python train.py --hidden_size=96 --hidden_act="squared_relu" --norm_place="pre" --norm_eps=1e-06 --positions="rope" --bias="none" --final_lr_fraction=0.0
Each number is 200 + 40 x the weight over the matrix's rms, rounded and kept within 0 to 999. Layers, rows and columns count from 0.

# layer 3 MLP down (transposed), 384x96, rms 0.0757, rows 182-218, columns 0-95
257,238,192,160,227,205,225,180,223,217,218,232,251,180,235,150,262,176,162,105,206,213,251,128,240,196,219,193,183,241,141,207,189,180,222,159,222,174,235,211,186,128,300,186,125,190,252,258,207,178,151,201,207,284,210,168,177,192,257,131,175,236,142,122,178,271,160,195,244,243,174,186,178,179,247,195,192,134,218,182,176,229,181,201,122,224,172,190,242,297,227,278,253,175,276,218
214,185,235,207,163,192,163,236,167,159,217,235,205,190,257,207,201,186,194,182,193,233,259,196,163,210,201,221,246,172,209,174,177,213,188,220,194,204,206,185,169,200,175,252,244,224,208,212,244,275,155,186,254,240,200,204,261,168,179,175,250,227,158,210,242,188,169,193,257,223,136,145,197,186,193,227,177,195,186,222,211,189,202,194,164,203,176,206,220,192,185,225,246,97,143,177
198,184,219,200,189,234,210,242,178,203,152,202,208,273,202,188,219,236,206,204,193,228,241,238,147,229,201,194,170,245,159,153,239,234,178,250,175,180,234,237,174,159,204,183,219,192,304,280,211,229,201,192,206,172,178,153,289,169,236,230,114,248,163,229,196,157,213,237,207,174,198,126,218,212,162,206,193,201,194,189,188,173,245,220,129,232,156,258,187,209,148,240,229,107,154,218
211,229,187,193,131,206,147,177,231,168,216,227,233,294,275,153,292,224,206,176,167,203,222,195,168,188,215,141,255,225,189,263,214,227,232,221,228,227,263,260,248,220,176,301,201,215,185,207,219,187,201,248,227,294,182,177,195,175,168,198,182,226,280,316,201,169,294,213,189,191,217,155,184,157,129,261,146,182,187,233,226,186,202,250,229,149,175,228,167,248,275,172,245,146,103,233
218,196,223,183,228,205,180,236,216,184,200,175,181,189,204,202,203,224,200,242,174,186,251,193,229,168,167,189,203,143,183,197,185,230,223,192,195,230,252,199,194,232,213,196,178,163,203,231,193,193,160,174,188,204,203,240,244,147,211,176,201,198,208,222,199,196,243,206,196,219,235,159,198,228,205,201,196,241,179,148,245,212,201,190,168,199,192,289,157,235,215,183,197,198,191,209
249,234,204,181,227,205,259,173,225,181,158,113,173,185,239,204,223,155,250,282,169,259,271,193,220,169,185,181,214,205,214,263,207,173,143,218,193,244,239,240,163,190,234,164,201,238,252,207,218,280,202,210,209,236,140,185,155,225,217,179,155,172,148,197,179,231,222,197,216,192,180,161,195,208,140,189,198,204,173,223,204,250,217,178,175,248,220,299,181,177,199,206,254,132,209,178
202,188,191,171,221,197,164,238,175,222,216,194,227,223,254,172,197,181,170,148,169,218,222,201,201,173,181,213,173,224,172,175,179,190,216,210,236,193,226,242,256,201,219,214,197,216,180,206,228,168,239,231,155,246,194,166,238,178,211,182,240,170,245,169,195,161,196,158,222,186,176,191,173,184,153,265,212,274,213,190,196,182,171,256,187,197,188,201,193,165,205,195,246,212,180,253
207,206,161,221,233,219,253,234,222,191,161,154,147,152,221,168,203,268,200,175,198,229,214,163,227,165,114,158,209,184,269,168,252,333,229,152,178,133,193,191,243,193,200,206,199,187,249,171,194,167,208,190,150,157,227,292,207,151,232,187,190,181,188,221,203,180,192,221,249,188,256,162,166,206,171,172,230,165,198,203,203,171,218,201,135,153,210,176,195,210,173,197,228,218,182,223
333,176,113,280,123,234,163,164,97,269,212,115,207,258,258,157,262,170,235,244,116,184,327,266,203,273,99,130,198,182,192,130,213,191,151,148,169,221,163,139,89,227,249,234,45,111,190,223,216,177,135,181,191,182,249,210,201,174,119,239,137,229,120,220,160,248,209,159,185,119,264,181,156,91,180,214,142,286,197,261,210,194,114,152,191,183,156,285,115,182,182,179,163,158,192,129
227,285,156,207,156,205,262,175,236,249,204,187,206,193,238,211,225,192,153,259,161,152,251,216,165,203,149,218,200,220,212,216,160,203,205,189,135,140,146,219,115,243,291,237,224,146,195,176,227,239,124,240,233,272,118,192,214,199,285,219,203,206,238,202,152,135,219,119,215,186,257,129,251,156,268,199,178,134,180,156,247,198,174,163,214,219,265,222,184,201,304,284,181,147,141,217
170,206,201,304,221,210,196,225,207,237,213,205,215,202,155,222,156,243,180,199,135,171,213,150,216,172,185,255,63,161,233,229,222,198,172,201,246,211,224,186,244,205,236,189,243,201,236,231,197,199,153,159,188,214,214,244,194,280,206,204,212,182,144,273,223,183,229,215,239,163,215,213,185,228,214,269,204,226,213,176,262,144,212,212,182,207,241,185,119,199,258,170,249,229,208,207
280,208,192,298,168,285,152,193,176,173,238,220,277,225,226,199,189,183,223,134,244,169,215,240,258,232,178,222,136,196,196,189,260,175,221,174,185,169,185,193,230,242,242,189,148,172,170,177,264,103,184,230,233,219,151,274,226,177,294,195,118,160,203,255,177,202,239,198,194,279,197,125,196,226,87,234,213,204,194,243,194,209,235,240,224,174,180,201,158,224,158,195,181,120,220,204
173,205,199,182,175,206,180,180,196,178,155,233,165,154,165,166,213,152,217,185,243,175,210,223,209,203,220,201,181,186,222,215,122,287,148,229,189,160,180,215,176,223,204,235,217,257,191,183,216,178,194,194,144,198,181,241,193,193,214,183,156,155,223,240,149,227,192,169,250,181,227,69,127,208,263,252,212,229,173,218,232,241,140,202,193,146,203,186,262,232,208,226,208,224,240,205
190,207,146,269,232,223,244,189,216,263,269,206,231,195,232,180,225,281,217,203,236,255,173,197,206,283,195,246,218,183,157,178,177,225,209,215,152,177,132,233,195,257,209,237,159,301,197,173,118,241,195,211,178,185,204,179,235,175,210,205,186,199,216,221,203,161,240,180,216,193,184,204,211,215,145,242,267,215,189,187,239,259,253,207,164,167,110,224,152,240,211,231,176,243,166,211
244,175,140,172,300,176,181,213,223,269,215,238,216,290,276,163,188,182,201,208,219,201,232,273,232,218,161,181,257,168,186,202,228,183,179,176,174,146,131,201,187,175,156,170,208,192,245,186,233,144,154,201,252,224,178,164,217,239,260,270,191,212,123,172,184,263,227,202,137,171,185,176,193,198,209,139,232,144,243,122,216,181,143,284,163,214,179,265,154,183,178,266,178,129,201,169
206,138,210,260,242,232,295,204,291,229,156,166,224,206,230,194,218,193,189,226,152,126,252,160,170,195,271,236,232,214,206,248,201,264,182,215,169,231,196,124,174,277,138,252,246,171,202,177,187,145,190,172,245,275,190,269,153,235,223,199,136,185,219,80,134,225,209,210,199,233,261,234,236,205,158,247,179,275,218,178,139,198,265,222,213,190,130,244,237,228,256,161,119,187,199,238
192,173,218,216,178,210,188,234,237,246,211,179,200,172,183,238,155,199,210,181,187,190,178,229,202,146,178,195,241,222,188,205,249,174,123,195,187,223,173,255,203,210,154,204,162,207,193,225,229,237,237,229,209,202,200,244,184,202,186,219,186,184,203,230,169,200,198,213,233,206,192,197,206,172,212,205,215,156,189,207,192,202,206,180,202,161,216,221,200,224,203,193,222,204,187,261
209,209,239,212,136,199,176,148,227,199,259,186,174,234,205,183,133,199,186,235,157,178,261,205,262,218,198,239,238,205,244,247,253,228,229,230,131,161,245,243,200,175,206,247,166,228,222,218,273,173,176,213,222,175,79,254,285,177,235,258,205,204,175,178,243,247,240,131,141,130,148,150,220,224,195,227,245,229,205,255,209,253,241,218,235,222,186,207,187,179,156,342,200,214,220,182
121,166,219,215,241,185,193,216,142,184,245,186,180,156,262,241,173,199,249,175,172,216,255,150,169,198,204,237,174,141,145,218,188,178,182,274,240,191,96,120,226,196,192,246,186,222,271,212,208,161,137,191,198,238,208,174,163,184,227,248,206,158,202,136,214,226,128,207,252,187,241,241,195,217,199,199,240,252,116,217,182,178,239,156,186,229,188,181,131,179,260,163,233,199,199,235
228,246,179,176,302,163,146,199,231,223,72,169,208,173,303,134,147,270,277,109,261,167,151,92,224,279,120,162,220,282,291,214,137,254,216,205,222,158,312,141,268,276,328,136,195,183,258,86,231,122,220,149,252,241,138,238,239,132,137,258,34,124,201,266,124,257,177,106,248,155,130,196,266,232,131,200,197,281,145,211,185,132,246,248,151,217,219,183,177,237,213,434,317,33,251,157
124,164,265,218,241,121,263,244,255,202,132,192,250,237,142,130,215,194,189,231,187,176,207,89,137,204,210,171,163,199,223,119,153,239,263,166,251,209,220,265,216,209,165,220,170,199,193,150,197,158,289,204,216,246,242,265,236,260,260,322,186,224,227,285,225,98,201,208,238,224,143,185,223,195,179,152,266,181,130,183,181,184,162,229,185,167,148,250,210,222,209,278,221,126,209,156
222,248,204,186,219,189,236,254,264,234,202,211,172,158,199,206,202,168,238,155,154,214,221,150,183,238,230,207,170,188,248,283,209,193,192,263,219,170,236,186,120,164,219,178,161,293,281,246,198,271,245,210,195,231,196,159,292,223,296,151,192,214,246,269,231,263,166,104,87,166,227,205,190,158,168,264,252,210,240,155,196,166,168,214,181,213,199,186,144,252,133,220,179,249,205,193
194,191,203,159,169,184,179,240,173,185,166,187,201,241,203,271,214,200,221,192,208,181,180,265,186,206,227,189,162,221,260,184,168,194,233,163,254,164,162,263,191,288,252,221,153,148,252,233,202,224,230,209,199,186,212,164,191,167,212,245,219,152,229,173,167,259,176,181,104,238,239,276,163,257,179,239,236,227,206,220,220,190,196,90,206,208,207,187,177,171,187,150,215,217,206,236
205,212,214,223,234,206,199,207,155,196,217,182,199,180,180,230,254,274,225,181,218,150,183,223,243,136,189,207,230,141,287,252,243,185,244,236,230,144,267,238,167,250,178,192,230,204,247,240,169,168,236,221,181,151,131,197,295,230,232,162,208,181,234,280,192,209,285,224,182,204,166,173,231,242,185,183,246,205,213,210,176,210,205,217,172,164,151,166,174,169,208,185,273,162,173,240
296,144,234,203,263,273,265,171,305,271,202,239,202,210,210,168,188,188,154,180,230,247,266,197,263,242,216,212,201,204,244,183,247,181,238,192,167,196,180,200,267,206,183,180,193,182,172,217,235,222,167,220,169,210,281,208,210,203,270,140,226,174,220,184,169,93,235,213,221,226,145,180,195,199,193,205,127,229,172,196,160,287,177,110,156,225,160,189,142,224,272,150,181,166,156,194
175,195,166,202,210,197,238,140,170,234,206,211,134,166,217,237,176,171,208,165,256,155,228,253,207,190,210,186,199,147,225,168,209,184,203,199,173,179,222,201,208,147,130,195,222,234,228,212,179,185,246,266,179,201,210,148,195,231,213,270,197,227,249,203,207,204,199,213,203,225,194,176,191,133,193,179,201,185,171,176,211,173,214,162,184,226,191,202,190,227,224,220,187,210,185,214
143,200,187,183,235,247,215,200,214,232,134,271,151,233,211,253,227,206,191,200,191,155,192,171,212,171,185,169,251,245,182,197,226,178,199,163,189,211,200,143,180,260,165,228,181,180,156,186,259,198,239,172,214,171,197,194,198,163,198,179,214,198,199,225,203,176,175,191,211,176,221,188,165,146,218,216,212,246,137,187,159,223,200,207,129,270,205,242,229,234,209,215,175,169,171,211
177,225,138,267,244,228,255,205,182,298,178,192,169,213,208,191,198,207,300,167,208,223,213,216,193,228,192,222,267,131,167,163,218,134,205,214,125,201,206,229,183,266,204,186,186,187,200,168,163,131,122,211,254,186,196,259,237,225,185,212,221,208,183,116,122,174,181,205,135,174,295,253,177,162,204,230,220,208,157,94,227,176,263,212,263,244,236,173,217,228,224,223,175,158,169,210
238,127,198,64,196,174,220,258,168,134,176,206,178,135,152,131,182,142,201,193,261,160,304,211,215,220,232,178,169,168,187,219,197,170,193,233,196,193,248,202,258,270,187,208,207,266,311,231,167,211,151,190,239,134,180,232,213,259,241,154,186,170,204,206,195,223,209,149,171,161,206,194,261,255,165,230,216,218,167,213,270,183,240,293,164,189,241,255,238,142,155,251,233,166,236,215
173,156,241,243,179,212,204,195,254,222,222,192,209,150,200,190,229,201,192,177,130,211,206,237,160,252,249,294,240,200,145,221,212,166,223,142,192,232,199,185,236,232,245,224,199,230,241,164,185,198,166,162,229,169,183,217,146,223,186,200,161,161,164,178,244,199,208,140,246,183,196,174,190,218,145,217,112,212,202,174,235,216,185,250,159,207,172,249,253,235,268,162,230,210,222,182
222,147,242,214,153,174,221,220,245,184,173,227,216,217,201,172,184,230,207,222,197,255,153,144,108,290,246,174,180,200,223,153,188,129,200,218,285,160,307,228,235,217,198,251,207,232,146,243,273,119,142,208,135,189,113,221,183,241,241,146,159,141,225,199,203,164,267,184,126,214,139,172,212,195,216,141,200,203,202,207,141,248,242,173,244,226,205,222,237,183,191,149,277,132,100,170
264,217,216,177,162,166,255,157,215,268,186,152,190,199,206,147,163,216,207,196,280,220,224,183,130,153,102,181,222,214,210,124,216,174,142,216,195,214,197,189,160,156,183,194,176,161,266,229,235,175,145,204,185,192,281,281,237,243,274,160,135,205,144,240,111,145,251,170,236,155,247,231,197,168,201,219,208,205,191,220,195,137,187,226,180,190,179,163,173,220,194,234,184,232,272,170
212,208,160,155,208,205,211,200,256,214,167,175,192,246,218,200,222,201,163,197,128,228,215,190,130,166,172,215,191,180,216,237,256,200,219,166,266,196,185,227,186,214,208,187,194,189,219,229,199,236,159,211,191,215,209,221,225,210,211,160,164,194,200,211,147,208,212,216,216,206,175,197,206,232,194,235,212,222,251,222,187,215,204,213,181,257,185,207,185,202,164,207,178,176,195,172
193,195,203,181,196,237,175,186,147,191,184,198,219,197,203,214,218,213,203,192,205,212,208,190,181,186,220,175,215,205,186,235,178,252,208,157,215,245,214,207,204,210,194,168,229,196,166,197,185,198,167,193,207,215,202,227,166,170,176,174,180,200,220,196,197,214,210,192,185,191,170,192,194,195,233,174,186,218,161,181,190,162,183,180,216,197,213,166,222,211,217,198,200,190,226,223
165,206,156,192,133,186,176,241,209,164,141,220,177,201,267,177,197,122,242,212,112,100,222,256,89,221,265,102,250,237,209,271,117,260,108,207,261,168,168,192,132,129,193,137,207,232,295,240,210,246,133,203,188,226,156,259,184,195,281,220,123,200,236,214,172,180,122,155,151,165,200,201,220,229,247,215,221,164,229,179,191,170,241,186,176,186,180,235,222,217,120,215,237,150,184,219
144,176,222,173,162,214,185,148,187,235,180,169,190,270,206,188,178,161,310,192,179,132,237,132,149,110,169,289,214,201,160,284,256,178,184,233,263,307,137,107,195,187,213,242,226,213,183,179,232,174,298,205,206,247,245,279,214,205,184,181,199,243,207,272,207,234,108,305,210,199,187,223,262,276,232,273,195,165,197,207,169,150,163,145,118,118,185,227,278,183,207,256,170,150,195,214
234,201,190,156,130,214,278,212,176,165,197,153,142,190,237,220,187,264,268,195,207,231,227,227,173,164,234,297,224,205,208,307,184,259,241,289,178,165,261,168,231,269,206,197,214,214,238,202,186,183,194,148,183,206,296,145,201,219,198,172,132,150,143,202,263,107,167,197,157,193,172,179,162,262,184,263,158,154,243,228,159,222,202,213,180,167,226,177,249,152,204,199,230,197,194,207
# layer 3 MLP up, 384x96, rms 0.24, rows 183-218, columns 0-95
210,216,172,220,160,217,226,204,160,171,207,176,179,192,229,197,219,216,185,208,263,221,199,222,216,232,162,220,243,233,193,133,229,170,199,209,188,203,170,176,170,239,203,204,178,208,167,147,189,209,132,177,239,273,153,217,200,131,127,205,236,212,167,185,163,191,205,218,247,181,156,216,175,199,141,240,164,204,171,208,166,224,179,251,160,225,160,197,253,161,191,196,194,255,151,180
89,178,208,276,198,156,235,185,224,193,192,201,285,163,235,288,229,153,181,147,238,230,184,203,194,198,244,197,156,213,160,185,189,222,147,213,228,258,232,176,166,243,210,151,145,175,176,200,304,278,158,140,227,201,169,111,220,204,227,196,209,175,188,191,168,271,175,169,189,151,209,152,208,224,185,233,170,166,156,203,254,183,207,179,133,220,178,160,180,180,189,171,186,195,175,152
156,231,268,95,199,176,241,147,206,184,179,247,210,186,180,242,285,245,241,265,154,186,200,145,93,269,274,201,190,162,250,189,216,205,213,168,251,234,249,202,307,243,164,256,216,144,154,227,182,199,265,248,214,269,174,149,221,245,239,243,215,185,293,221,194,161,262,253,224,263,190,160,199,200,186,167,202,164,189,183,236,238,224,178,203,159,228,161,108,253,203,165,244,106,178,232
237,143,173,220,218,183,228,181,214,276,192,204,171,203,218,198,210,159,200,187,244,174,186,202,207,210,249,205,205,202,206,214,185,169,190,154,184,208,220,259,186,181,239,180,193,213,203,198,220,238,228,233,189,90,181,208,200,208,192,166,210,186,188,174,197,189,216,220,205,215,180,274,223,175,227,203,192,151,165,171,186,193,191,254,185,157,165,234,193,241,219,238,239,149,207,185
273,242,184,185,212,230,223,139,175,239,235,129,250,230,192,233,257,184,258,274,162,247,203,196,152,204,140,228,203,229,222,193,153,200,225,178,216,187,172,221,189,237,181,175,157,195,203,231,284,240,160,166,238,206,200,224,231,182,149,198,190,202,139,183,204,248,261,251,168,216,215,206,191,191,160,247,207,198,241,242,243,217,234,212,211,178,171,184,208,166,133,189,179,286,184,141
149,173,210,228,147,202,244,229,215,214,218,204,188,194,194,221,170,226,143,237,249,204,248,198,247,201,219,253,165,252,170,175,181,217,190,149,222,234,206,217,190,188,228,196,183,195,238,188,206,212,177,178,222,216,204,256,190,132,262,236,215,247,185,201,226,182,166,216,231,263,209,192,184,211,255,142,223,201,206,274,284,199,189,224,213,186,200,174,201,239,179,241,219,211,236,200
133,255,157,192,273,223,221,211,160,172,98,230,220,218,220,152,200,211,137,216,270,272,223,243,219,293,219,175,247,170,174,171,188,227,276,171,194,219,286,200,248,259,256,211,187,144,225,147,226,220,162,224,173,204,156,167,182,172,214,192,231,231,195,180,132,202,217,196,220,202,255,188,236,204,223,173,197,184,206,244,159,211,196,224,180,208,199,216,217,217,126,146,217,176,197,239
199,140,180,234,187,187,276,208,114,248,229,108,139,327,222,159,340,252,209,300,116,108,134,237,201,237,121,210,224,158,268,199,143,175,122,183,190,203,53,124,179,183,181,148,151,157,159,199,194,268,170,203,246,179,162,254,146,196,224,177,242,272,238,220,173,222,169,249,225,202,247,241,246,152,186,216,182,282,155,182,248,150,215,149,168,120,140,226,67,165,127,186,170,257,169,198
226,233,185,237,262,251,199,153,205,214,166,243,238,157,191,237,157,212,197,227,197,151,138,203,146,180,191,220,284,178,175,175,190,192,150,217,102,210,196,189,201,155,316,280,288,194,151,196,215,257,213,252,259,228,182,123,152,209,215,197,194,223,171,260,155,189,216,186,197,225,213,216,248,189,266,253,192,211,178,199,217,202,224,176,187,115,256,181,185,106,261,199,226,203,188,210
147,211,255,230,235,250,228,194,190,221,191,214,242,256,168,193,159,160,198,180,183,277,98,152,224,210,192,229,154,204,133,223,256,203,219,209,264,215,237,194,224,242,236,161,202,153,191,218,184,216,123,147,132,270,220,206,188,212,179,189,208,239,203,297,188,201,192,181,223,177,151,192,197,275,191,224,230,169,205,161,261,149,163,173,226,198,188,243,171,189,202,169,147,208,247,176
270,237,233,270,235,153,177,120,198,114,243,236,250,145,160,193,185,176,205,231,199,168,207,140,177,172,198,264,144,171,93,175,276,168,148,190,276,205,166,219,226,250,203,191,164,173,227,190,204,177,180,258,169,189,122,245,173,231,173,175,207,202,313,288,247,255,245,269,292,190,293,164,192,175,114,206,164,250,193,196,220,213,247,209,283,248,142,187,231,177,161,124,211,197,179,254
196,154,261,140,206,226,199,199,222,146,138,210,222,152,126,199,190,231,230,164,180,199,230,129,225,210,277,153,239,273,248,186,189,236,232,213,132,189,263,181,210,212,202,224,226,243,140,219,179,203,150,242,156,225,256,162,162,213,169,203,245,198,224,161,202,244,195,206,249,165,195,174,182,170,219,212,186,227,170,157,242,199,166,187,200,137,202,177,221,221,140,207,174,241,190,216
234,188,181,242,247,149,183,174,202,191,277,201,176,169,172,193,207,265,251,211,229,240,159,149,203,146,213,169,227,231,131,212,199,152,201,179,171,162,160,194,188,169,240,190,185,241,164,207,145,220,229,200,164,165,264,150,238,204,198,230,178,190,159,220,195,118,260,152,294,245,212,164,100,254,193,215,197,218,151,174,204,220,224,207,115,196,197,166,190,196,173,223,198,197,178,207
201,193,214,267,220,211,210,175,211,191,188,147,288,240,198,307,112,107,122,171,215,215,136,182,248,163,224,177,180,168,94,175,163,278,253,177,180,235,245,228,193,202,168,178,169,211,168,209,291,207,230,247,228,135,247,184,180,172,189,173,263,176,202,223,182,199,164,230,280,188,252,160,159,223,178,246,150,147,198,181,185,198,140,224,185,220,228,188,254,215,188,189,291,210,180,166
216,89,187,175,258,225,219,186,229,297,171,220,245,180,235,189,195,129,182,139,125,174,235,176,155,173,130,188,235,150,153,248,268,214,223,223,197,227,218,159,225,310,157,145,229,203,200,236,229,166,221,204,214,90,272,165,128,192,190,242,209,218,155,231,233,196,184,183,262,214,247,244,156,193,193,287,250,172,235,227,152,209,218,296,197,196,200,157,126,209,216,150,212,211,229,264
198,168,202,203,168,179,168,261,217,221,142,190,235,184,180,196,168,228,164,190,202,213,184,220,214,170,224,179,196,202,203,203,248,209,139,178,237,218,183,210,169,257,175,200,172,217,163,195,206,192,220,238,176,195,217,207,222,214,208,205,219,223,202,197,203,184,187,191,165,217,201,147,205,266,239,204,245,204,192,206,170,228,258,208,207,170,216,149,199,222,201,208,175,178,158,207
163,193,174,292,219,145,190,217,194,275,220,130,198,285,178,251,185,265,251,224,138,191,190,178,210,275,188,259,237,134,226,230,223,121,140,181,209,171,287,237,165,217,230,139,196,267,189,209,160,191,205,141,194,161,143,125,140,228,167,180,267,174,191,229,251,195,176,194,220,173,237,155,201,166,162,219,197,188,143,225,177,282,151,224,209,165,194,172,182,167,202,213,204,198,157,177
153,247,210,209,214,157,199,196,200,138,193,196,203,232,254,239,239,225,309,152,206,177,216,171,173,155,168,247,185,176,196,275,238,189,117,222,200,212,135,130,222,185,158,209,194,195,139,181,198,219,210,247,203,188,178,171,228,168,166,251,197,244,240,135,172,166,140,177,249,179,147,210,231,188,188,182,235,209,180,310,195,212,183,164,201,210,219,202,108,216,184,180,243,265,245,167
181,151,135,213,305,78,164,248,236,260,169,212,232,204,241,168,165,308,249,117,263,186,107,147,243,272,181,222,198,271,306,207,156,205,225,279,267,237,320,147,321,279,270,146,147,216,114,184,158,202,265,181,272,227,229,204,199,169,113,243,212,217,157,251,147,282,224,269,227,273,260,217,202,172,181,160,188,214,192,151,264,221,215,92,201,240,199,156,205,209,170,237,142,112,235,234
135,216,192,208,287,120,208,275,197,245,178,233,267,258,299,146,209,271,234,315,244,200,169,154,165,143,208,210,115,272,270,154,189,193,220,194,189,190,163,306,110,164,173,222,163,156,218,152,169,151,160,180,151,215,245,190,192,248,212,208,262,212,213,259,266,147,224,199,276,304,193,254,208,240,187,232,214,160,107,127,145,184,137,174,237,201,201,221,186,128,187,174,157,186,266,189
229,170,175,243,251,235,193,191,317,231,254,210,142,184,199,227,237,241,218,186,158,217,169,215,198,194,201,205,147,131,264,234,180,221,117,235,234,163,186,211,234,178,265,204,167,229,233,233,115,212,244,168,169,233,150,202,174,201,266,200,212,254,238,262,183,241,219,126,181,236,236,233,154,189,167,205,230,219,256,195,165,210,221,173,249,216,207,185,179,241,114,184,215,270,216,207
186,176,198,145,169,130,236,211,205,185,140,195,214,218,182,244,163,200,190,234,234,216,189,194,187,176,207,223,209,215,207,158,195,148,178,200,256,186,221,243,166,200,191,258,168,185,154,196,192,242,202,204,200,205,157,193,178,192,171,126,248,233,267,212,194,233,192,169,258,280,219,106,160,206,247,197,132,190,197,168,229,202,258,218,251,236,226,186,135,210,226,140,222,198,215,248
213,204,115,228,199,159,225,211,215,208,209,133,198,179,179,171,225,195,215,170,213,174,173,258,165,206,262,224,229,219,271,224,179,225,156,204,193,192,180,254,212,199,138,241,151,205,241,213,137,156,245,159,179,163,188,161,247,242,165,220,223,210,192,219,273,183,226,224,221,210,175,173,292,234,194,175,234,157,157,240,213,233,248,188,201,199,300,158,236,145,216,188,299,173,103,210
215,193,230,206,222,208,181,146,313,282,212,180,203,221,154,134,227,137,194,162,252,213,206,309,265,207,269,199,217,200,222,239,191,195,240,213,220,179,188,141,218,235,124,164,231,193,156,183,216,244,183,248,191,197,230,225,197,159,251,195,240,172,194,146,182,193,227,265,270,232,181,231,147,234,178,232,169,183,223,230,188,241,171,142,145,287,250,180,156,217,212,182,177,210,170,172
210,128,189,237,195,140,211,183,173,168,206,157,184,185,174,198,171,215,172,180,217,191,205,190,199,204,223,207,201,182,184,213,226,189,194,253,153,190,251,243,221,174,175,196,134,173,184,192,181,234,219,228,208,214,220,154,149,163,169,257,242,205,251,185,212,199,235,190,192,181,270,160,139,138,161,205,199,200,176,249,228,178,200,202,235,177,220,228,180,174,161,189,170,205,218,154
180,223,166,132,250,218,175,207,201,208,208,243,173,214,218,206,223,233,138,209,185,146,167,182,215,173,191,136,227,204,213,199,229,174,230,126,255,191,204,180,247,247,162,164,169,169,154,233,216,203,196,135,220,130,220,172,204,168,215,203,179,167,169,246,254,206,174,168,225,216,240,197,190,205,197,217,215,222,199,201,186,162,202,198,162,239,215,164,203,210,203,201,162,170,208,249
149,141,237,245,139,136,305,168,187,175,221,189,201,167,174,129,210,204,202,151,198,252,196,170,307,241,275,177,221,258,270,152,146,169,142,206,153,245,144,126,204,204,192,207,161,230,186,260,178,251,263,236,307,188,183,245,186,221,171,158,207,144,235,210,207,234,157,216,213,174,208,185,195,151,210,168,207,266,215,145,202,209,144,194,201,235,243,169,227,192,165,220,205,225,254,133
136,156,167,199,171,122,251,227,238,252,233,213,236,136,227,140,210,248,168,210,280,272,248,212,157,223,244,256,189,195,226,133,201,209,244,251,163,205,138,241,246,207,175,172,266,248,223,224,156,191,197,192,193,191,246,270,218,205,192,133,235,239,176,242,262,259,175,207,286,264,175,283,115,201,146,170,121,221,218,185,257,138,155,229,174,197,150,161,165,125,194,208,274,212,250,214
160,223,215,264,185,163,192,213,193,214,270,191,198,223,169,189,169,177,212,272,164,227,236,291,183,169,270,242,210,215,177,185,253,193,193,143,239,208,194,200,271,174,175,245,226,177,139,219,205,185,187,178,230,175,195,210,216,226,174,202,231,198,167,188,211,207,231,189,208,218,211,208,186,195,174,174,146,181,240,168,191,168,233,203,103,229,193,150,217,201,221,171,247,173,229,236
237,239,148,228,168,231,264,190,239,208,247,167,258,222,237,204,159,175,228,233,176,183,127,276,226,219,147,245,190,161,206,82,133,236,216,130,194,237,281,205,222,285,245,141,266,256,191,155,213,196,203,177,173,253,194,164,165,219,258,123,158,265,190,199,98,197,196,278,187,167,204,197,132,264,296,190,193,160,281,122,162,288,243,182,186,264,232,190,187,159,182,177,262,218,224,205
148,209,249,211,147,193,130,177,230,252,184,245,226,186,157,221,190,194,244,185,173,273,124,144,142,221,131,185,306,226,199,177,150,151,118,244,155,271,228,158,264,159,223,232,176,151,199,169,181,153,198,179,239,188,231,211,132,172,249,217,229,196,153,167,141,204,221,276,248,159,316,168,221,194,152,158,218,205,192,263,182,151,217,190,171,179,229,220,227,251,249,151,173,284,227,198
229,200,180,249,230,211,189,175,228,192,164,176,196,255,194,196,237,197,223,202,146,188,183,204,187,211,183,217,193,201,190,233,250,196,193,167,226,164,173,208,215,160,207,151,192,190,238,204,186,249,150,172,177,150,217,210,190,183,174,179,186,202,221,191,171,220,193,208,237,228,232,242,189,279,206,195,198,194,253,195,171,141,225,201,174,248,184,211,163,232,194,209,174,229,150,256
180,216,194,184,195,224,205,225,195,183,150,204,186,225,229,214,190,215,222,200,164,176,216,193,150,177,187,202,202,237,160,181,178,179,161,220,158,192,237,153,176,200,193,207,192,219,221,190,159,160,186,219,209,212,191,175,185,182,199,227,208,209,209,193,180,163,224,188,213,229,182,202,265,220,215,186,205,223,208,208,223,162,163,210,185,195,216,201,240,160,196,211,239,219,205,210
197,166,174,151,119,91,231,157,188,173,263,182,157,196,264,263,231,214,248,268,221,129,175,273,135,143,210,211,132,237,185,242,124,221,235,189,222,174,203,173,190,184,246,199,247,171,121,246,220,269,168,253,168,153,228,229,279,216,188,155,197,216,315,251,193,172,229,235,141,154,246,212,75,153,217,144,234,163,257,215,201,149,232,170,167,159,296,148,175,202,117,233,232,182,146,263
232,270,208,270,159,191,163,170,215,176,211,193,182,237,209,248,197,278,171,196,203,183,155,230,210,148,215,257,244,180,180,246,277,134,183,240,211,296,155,101,189,95,125,244,231,242,226,127,206,158,263,286,126,209,221,173,214,220,172,198,203,205,147,264,161,241,175,249,236,272,205,172,267,259,259,270,231,248,132,202,166,166,182,180,110,185,225,166,274,231,170,288,183,257,170,210
172,176,182,126,148,243,234,219,241,215,206,219,230,203,214,196,119,170,216,131,227,254,189,198,146,200,221,145,227,196,230,298,229,212,225,237,162,186,241,169,173,245,117,167,193,152,258,126,253,137,205,175,190,162,180,205,241,208,172,155,202,229,181,208,234,127,186,234,257,246,185,236,193,259,198,160,229,167,233,179,233,252,111,138,207,140,196,208,250,133,248,148,219,154,232,132